config.toml
n_layer = 13
d_model = 256
norm = "rmsnorm"
bias = "all"
parallel_block = false
init_std_o = 0.00506
init_out_by_depth = true
lr = 0.0055
schedule = "wsd"
decay_shape = "linear"
seq_len = 256
Each number is 128 + 24 x the weight over its row's rms, rounded and kept within 0 to 255. Layers, rows and columns count from 0. The size above them is the row's rms in percent of the matrix's.

# layer 9 MLP down (transposed), 1024x256, rms 0.257, rows 468-480, columns 128-255
size [104 107 112 104  99 103  99 108  95 101  99  95  97]
[[134 148 130 113 168 106 178 110 139 115 128 128 111 116 126 149 135 105 160 126  91 134 165 108 128 117 101 161 150 115 135 111 117 159 117 133 124  79 172 137 119 152 135 119 109 152 160  94  91 122 152 124  95 108 121 125 126 145 188 163 110 136 102 154 128  97 117 121 120 120 130 133  95 124 162 147 132 153 104 152 104  74 152 130 105 151 137 103  81 126 109 106 108 104 147  86 126 104 137 110 146 125 160 177 130 136 139 120 119 104 151 190 124 115 112 199 126 104 106 152 122 136 135 141 130 138  96 122]
 [118 123 132 103 125 134 116 135 120 124 101 147 126 173 141 132 117 122 134 118 140 169 108 125 142 112  90  94  86  94 133  99 128 172 134 135 128  84 147 158  95 117 118 136 112 171 109 121 105 129  69 132 124 153 130  87 121 172 121 119 170 146 134 102 122 111 160 169 162 128 129 134 115 159 146 136 145  99 165 166 147 141 152 131 197 133 136 155 109 132 106 165 128 144 148 120 166 117 153 106 151 110 139 161 141 166 148 109 141 148 162 125 120 149 155 129 123 147 128 114 134 107 145 138 120  59 111 160]
 [134 111 153 114 100 125 110 109 146 162  92 125 124 131 128 168 125  71 139 145 124 159 146 111 155  92 126 133 131 110 137 105 110 114 135  76 127 174 141 149 151 105 157 153 158 123 129 138 138 156 120 111 104  79 128 132 121 126 121 135 142 102 107 140 170 133 108 149 102 115 147 111 160 101 100 124 152 145 108 141 156 129 143  93 114 109 129 160  98 116  97 136 108 135 116 153 107 135  92 131 118 135 165 142 150 127  91  85  99 107  94 127  88 126  96 101 153 125 135 148  99  89 108 102 129 105 109 168]
 [145 142  91 142  85 111 109 161 127 134 153 121 127 115 104 136 211  91 127 118  74  86 132 140 102 115 127 170 131 134 123 154 119 124  89 102 133 117  81 155 147 104 137 125 137 132 138 125 119 121  99 108 171 129 143  99 119 126 171 128 136 130 151 135 133 137 136 119 134 148 109 160 146 137 155 133 157 103 115 163 155 102 117 135 137 118 115 129 106 108  83 104 130 122  93 143 143 146  86 157 128 146  75 165 130 100 122  63 126 144 169 140 133 110 139 123 157 110  92 131 162 164 168  99 110 135 176 127]
 [158 107 132 132 141 106 127 169 111 127 164 101 134 178 110 132 149 133 120 103  99  91 138 128 129 159 100 116 151 125 120 116 127 115 129 119 133 138  79 109 123 134 143 109 143 124 103 162 122 102 151 159 156 122 111 127 147 128 135  94 134 143 174 148 112 104 130 157 126 165 102 160 136 124 136 148 148  86  92 154 143 149 109 104 134 124  80 141 105 101 162 119 131 113 139 109 132 114 113 156 113 118 109 163 113 139 130 125 101 109 146 123 142 120 100 127 125 186 192 110 140  80 135 130 139 122 180 115]
 [123 149 123 116 104  85 172 101 107 130 126 126 112 140 138 128 129 153 115 189 157 133 136 131 104 129 122 138  90 156  84 169 143  79 132 114 136  93 133 172 115 124 138 122 125 131 122 140 131  93 131 136  89 109 117 122 138 117  95 143 110 175 138 159 123 119 149 146 123 143 105 124 102 156 134 150 182  61 156  73  80 138 167 152 127 148  89  98 137 128 114 110 112 136 134 134  85 130 125  85 122 114  61  81 146 138 140 118 103 172 115 105 133 174 125 169 122 110 145 147 144 133 123 126 154  98 135 149]
 [147 140 131 127 156 139 149 142 142 118  92 126  71 133 104 122 107 121 121 109 125 111 170  89 144 151 110 123 139  86 144 131 159 139 128 129 106 137 141 125 114 183 131  91 154 141 138  77 147  68 149 138  74  98 102 126  99 171 130  83 130 112  93 127 118 116 145 140 150 111 128 128 141 114 124 120 137 131 160 135 118 129 155 137 113 139  90 123 154 121  96 132 119  80 111 165 133 125 162 113 104 137  98  92 133 129  85 148 189 142 129 147  94 134 153  62 129 141 125 128 151 127 121 128 119 147 159 124]
 [129 113 131  85 122 121 140 114 123 109 145 101  93 150 153 121 108 149  92  84 139 169 103 111 156 115 104  97 121 126 145 112 135  89 140 128 121 141 164 148 129 163 139 124 101 122 158 130 123 108 102 132 118  88 107 164 138 133  86 135 122 134 125 141 125 146 131 136 114  98 180 134 164  92 106  87  59 120 112 151 131 167 140  87 107 103 117 154 136 125 138 123 128 105  73 139 159 101 144 145 150 114 161  87 105 114 150 125 162 117 145 119 114 100 107 106 109 158  98 135 144 158 165 141 117 136 136 120]
 [ 70 147 109 130 131 109 139 118 130 155 147 151 130 159 199 131 158 136 110 153  91 150 100 105  96  90 127 119  90 135 101 137 158 125  97 146 119 149 128 125  86 102 114 103 156 173 108  85 144 127 107 153 150 142 179 149 135 172 117  95  96 139 122 139  93 131 100 122 141 131 128 136 163 107 109 143 110 121 147  98 135 125  85  95 133 116 139 118 136 127 118 115 152 118 128 101 120 105 141 145 158 170 115 121 118 119 184 156 114 104 142 114 132 111 133 105 116 102 136 112 160 151 102 122 112 117 138 109]
 [140  92 173 178 142 145 116 155 139 160  93 117 135 151 109 135 128 150 142 176 137 127 145 120 120 125 131 178 106 108 128 135  82 153 102 139 101  93 146 180 118 125 142 139 142 112 145 102 162 111 130 144 105 121  93 156  87  99 115 127 111  93 118 118 112 133 154 103 157 100 144 120 132 137 113  88 127 174 138 156 118 140 140 143 115 162 136 154 142 135 134 144 132 128 172 145 146 142 131 166 175 129 137 124 130 121 148 140 138 190 116 150 153  94 158  83 126 129 146 173  96  87 146 147 131  76 143 133]
 [104 116 126 133 139 141 126 143 103 143 108 126 141 156 134 130 144 136 112 170 185 159 153 167 150 161 125 128 110 149 111 148 159 111 130 162 120 134 121 110 131 134 158 153  98 106 167 137 137 158 132  84 112 139 126 159 112 123 131 124 155 127 125 104  97 109  87 133 118 150 132  97 145 135 123 155 141 136 110 151 137  97 117 168  82 118  91 137  97 135 125 105 110 128 152 126 100 158 150 112 159  87  98 172 111  65 106 177 155 149 109 101 105 147 167 154 133 143  92 166 166 142 163 134 143 106 114 162]
 [147 116 124  92 143 148  98 123 109 129 127 173 106 149 105 152 138 146 131 107 164 156 117 105 165 153 144 127 145 115 159 144 120 158 162 117 100 114 162 145  71 156 135  99 110 146 139 110 115  97 120 145 144 123 167 125 115 163 129  95 136 127 155  80 141 131 126 106 156 147 146 117 108 133 161  62 140 173 103 106 155 137 112 130 137 167 151 136 120 110 198 140 142 142 122 142 148 132 168 123 140 139  91 101 126 124 171 156  59 124 165  60 124  95 104 145 169 106  86 115 103 137 175 141 144 146 139 135]
 [144 125 141 128 114 138 179  81 107 118 110 128 130 122 118  76 142 147 156 140 132 147 144 124 124 134 173 113 131 141 106 112 128 103 110 115 138 127 114 152 147 165 108 144 121 125 148  75 133  78 127 155 117 117 165 164 124 141 125 119 110 109 156 126 113 115  96 160 111 105 195 161 134 137 139 105 128 151 143 129 102 150  67 146  80 108 135 143 134 105 100 152  75 138 123 123 119 151 112 114 136 134  95 139 126  83 155 130 136 123 135 140 168 119 137 167  96 116 109 115 130 142 149 156 150 147 120 122]]
# layer 9 MLP up, 1024x256, rms 0.185, rows 469-480, columns 128-255
size [ 98 105 104 101  99  97 106 100 101  94  96  88]
[[136 123 127 150 119  77 140 127 164 156 123 118 123 143 152 125 166 147  92 155 159 169 135 141 127 121 132  87 151 131 124 153 166 116 171 123 128 136 124 127 135 138 147 162 176 123 108 138 142 133 146 116 120 140 112 118 138 119  67  85 123 150 101 127 130 133 115  94  99 103 121 119 177 127 138 149 139 123 139  83 114 152 147 135  94 104 156 127 106 140 118 119 146 120 114 138 127 137 163 141 105 164 126 122 163  94 139 110  93  92 160 117 118 113 125 106 118 131 179 143 152 138 112 130  90 120 143 134]
 [123 139 105 158  87 129 136 134 120 124 113 132 129 151 140 127 155 144  94  93 137 113 127 108  72  79 140 137 105 132 156 112 156 145 114 159 119 145 122 105 126 159 112 155 125 146 157 136 117 112 142 127 126 144 112 147 177  86 136  83 137  91 149 124 146 139 114  83 140  90 154 105 132 124 120  72  85 148 177 108 108  95 154 157 119 146 180 142 115 152 106 131 129 163 139 103 105 163 131 136 152 104 145 149 159 181 103 127 149 131 196 116 125 153 128 143 107  91 122 107 130 113 125  97 156 147 117 147]
 [180 145 109 138 159 122 142 133 166 128 144 139 116 112 125 177 103  98 121  86 172 124 127  77  93  99 161 146 137 157 158 117 131 144 169 143 108 146 116 152 110 154 117 147  88 126 131 128 109 148 112 144 141 103 138  99 104 132  64  86 148 153 140 115 132 161  98  84 156 114 123 137  94 152 126 102 118 123 120 171 130 139 158 154 139 137 102 153 109 112 136 137 160 109  60 163 110 121 120 137 124 121 150 109 157 137  75 146 129 185 162 124 125 117 138 127 120 142 109 116 120 128 137 160 108 130 131 137]
 [119 108  84 107 137 101  80 118 137 135 133 126 135  97 106 150  94  91  99 112 105 131 151 157 131 143 114 175 170 161 127 166  98 105 115 133 119 111 128 101 124 133 128  99 146 145 102 122 130 168  97 123 131  90 147 122 117 101  80 101 116 161 142 114 103 108 140 112 124 165  98  71 103  75  93 124 129 102 132 121 138 149 156  80 141 172 137 124 162 113 138 129 114 136 177 125 130 124  96 114  82 111 138  72 125  98 124 105  79 154 101 103 130 140 100 124 137 139 112 123 114 122 134 165 117 103 135 159]
 [167 131 112 135 150 117 102 114 110 148 133 165 153 135 141 152 143 119 162 149  94 144  88 127 148 121 137 179 113 122 151  93 131 132 146 141 133  81 155 140 146 176 118 130 101 107 128 128 119 135 156 144 141 129  92 128 149 131 131 108 112 108  97  83 122 147 142 110 100 116 123 181 130 135 153 156 146 144 106 143  98 122 142  99 177 126 108 103 115  86  99 115 105 132 155 157  88 110 157 128  90 178 162 124 146 110 119 137 141  99 133  95 105 113 110 103 117 115 131 157 144 136  92 138 171 117 112 132]
 [128 102 107  71 135 153 136 139 158 126 144 140 140 105 169 136 116  86 114 109 120 148 128 151 116 149 145 144 126  81 143 109 148 100 146  86 136 129 178 149 137  89 102 136 134 125 137 120  82 144 120  80 123 105 115 158  96 104 135 134 160 146 158 109  80 133 149 147 103 183 158 115 127  93 105 118 157  78  87 130 123 159 120 127 128 131 109 148 128 133  95 152 139 116 163  95 177  91 137 114 165 119 129 181 103 138 129  87 115 150 134 116 145 151 141 129 152 111 134 171 132 132 121 145 116 127  90 134]
 [117 122 145 156 129 151 147 137 170 125  94 126  87 123 121 120 136 133 119 133  98 135 118 173 108 109 111 145 104 119 150 143 140 112 133 146 147 165 148 141 125 125 127 145 159 131 144 137 136  90  90 152 159 108 140 125 110 147 121 192 137 104 170  98 124 137 128 143  79 123 111 184 104 128 121 162 128 171 111 131 166 154 150 133 111  99 126 157 123 107 144 134 121 158 143 136 156 118 128 107 122 175 170  62 159 168 140 137 124 165 118  87 109 148  97 127 154 139 137 109 110 129 141 127 147 113 164 136]
 [149 173 122 113 130 169 148 108 154 126 155 175 150 113 160 115 124  71 101 112 145 150  79 147 166 122 117 194 145 129 134  74 124  98 116 115 103 123 173 116 149 107 128 122 124 127 110 144  80 112 134 135 135 134 101  81  99 143 143 171 123  93 129 135 133 131 156  89 139 120 137 169 124 155 155 155 158 120  95 120 122 134 125 124 141 121 123 114 142 157 110 126 134 121 156 111 125 159 113  65 157 150 134 105 109 155  70 135 118 120 165 129 122 133 145 138 155 137 129 102 109 145 117 135 130 148 111 145]
 [137 130 171 139 126 132 133 145 144 140 111 136 132  99 132 141 112 130 114 130 118 126 123  98 143 141 144 124 125 116  91 170 133  44 128 124 138 156 157 134 104 103 139 112 151 173 141 125 111 102 103 110  98 140 124 153 122  95 128 162 149 161 157 141 104 116 121 149 131 135 113 115 126  83 180 145  86 121  95 138 136 123 161 130 138  90 132 131  94 108  68  95 127 113 147 141 129 136 149 128 103 109 116 141 131 103 105 130 128 150 103  99 140 148 136 152 106 108  89 107 136 149 132 179 146 129 127 153]
 [141 143 111 151 157 167 166 146 108 115 145 124 152 113 118 130  99 137 149 129 114 144 114 113 135 121 110 151 106 139 127 110 156 112 101  84 130 118 161 128 121 126 106 119 118 101 159  91 111 126 144 144  96  70 124 151 147  58 122 132 140 138 112 131  79 143 162 116 168 146 110 132 119 119 154 124 116 171 164 158 112 106 147 115 151 124 113 141 116 144 106 135  95 167 147 132 123  84 126 115 119 180 126 132 134 102 131 148 112 150  77  84 125  74 114 117 122 173 131 121 120 126 164 112 122  66 138 161]
 [133 136 132 139 149 174 148 141 124 110 160 144 117 124 122 147 130 123 126 153  67 148 136 131 120 122 126 121 134 138 169 134 177 128 128 141 133 144 174  77 164 143 138 156 149 100 128 161 168 148 147 103 133 180 139 167 154 125 105 142 123 143  99 147 167 114 141 163 129 151 129 152 128 157 113 141  88 118  90 119 142 125 110  91 164 108 101 138 107 123 105 107 105 135 148 103 123 138 122 148  91 157 139 161 172 117 128 124 138 110 140  94 130 191 153 126 116 139  98 143 141 148 105  77 110 116  91  99]
 [117 119 115  45 125 161 135 176 125 112 112 113 159 107 134 111 150 137 151 154 119 124 200 142  92 154 138 115 119 138 122 103 145 192 113 126 141 130 142 169 138 119 169 106 144 147 155  94 117 105 116 120 124 150 131 129 156 123 117 130 112 161 153 112 114 138 166 121 127  78 117 126 143 113  87 111 122 142 124 112 132 153 166 110  72 149 148 136 126 131 146 121 127 153 103 105 133 159  70 102 138 131 154 147  79 119 117 172 134 121 179 129 133 106 110 116 117  94 130 162 162 171 145 140 172 114 115 157]]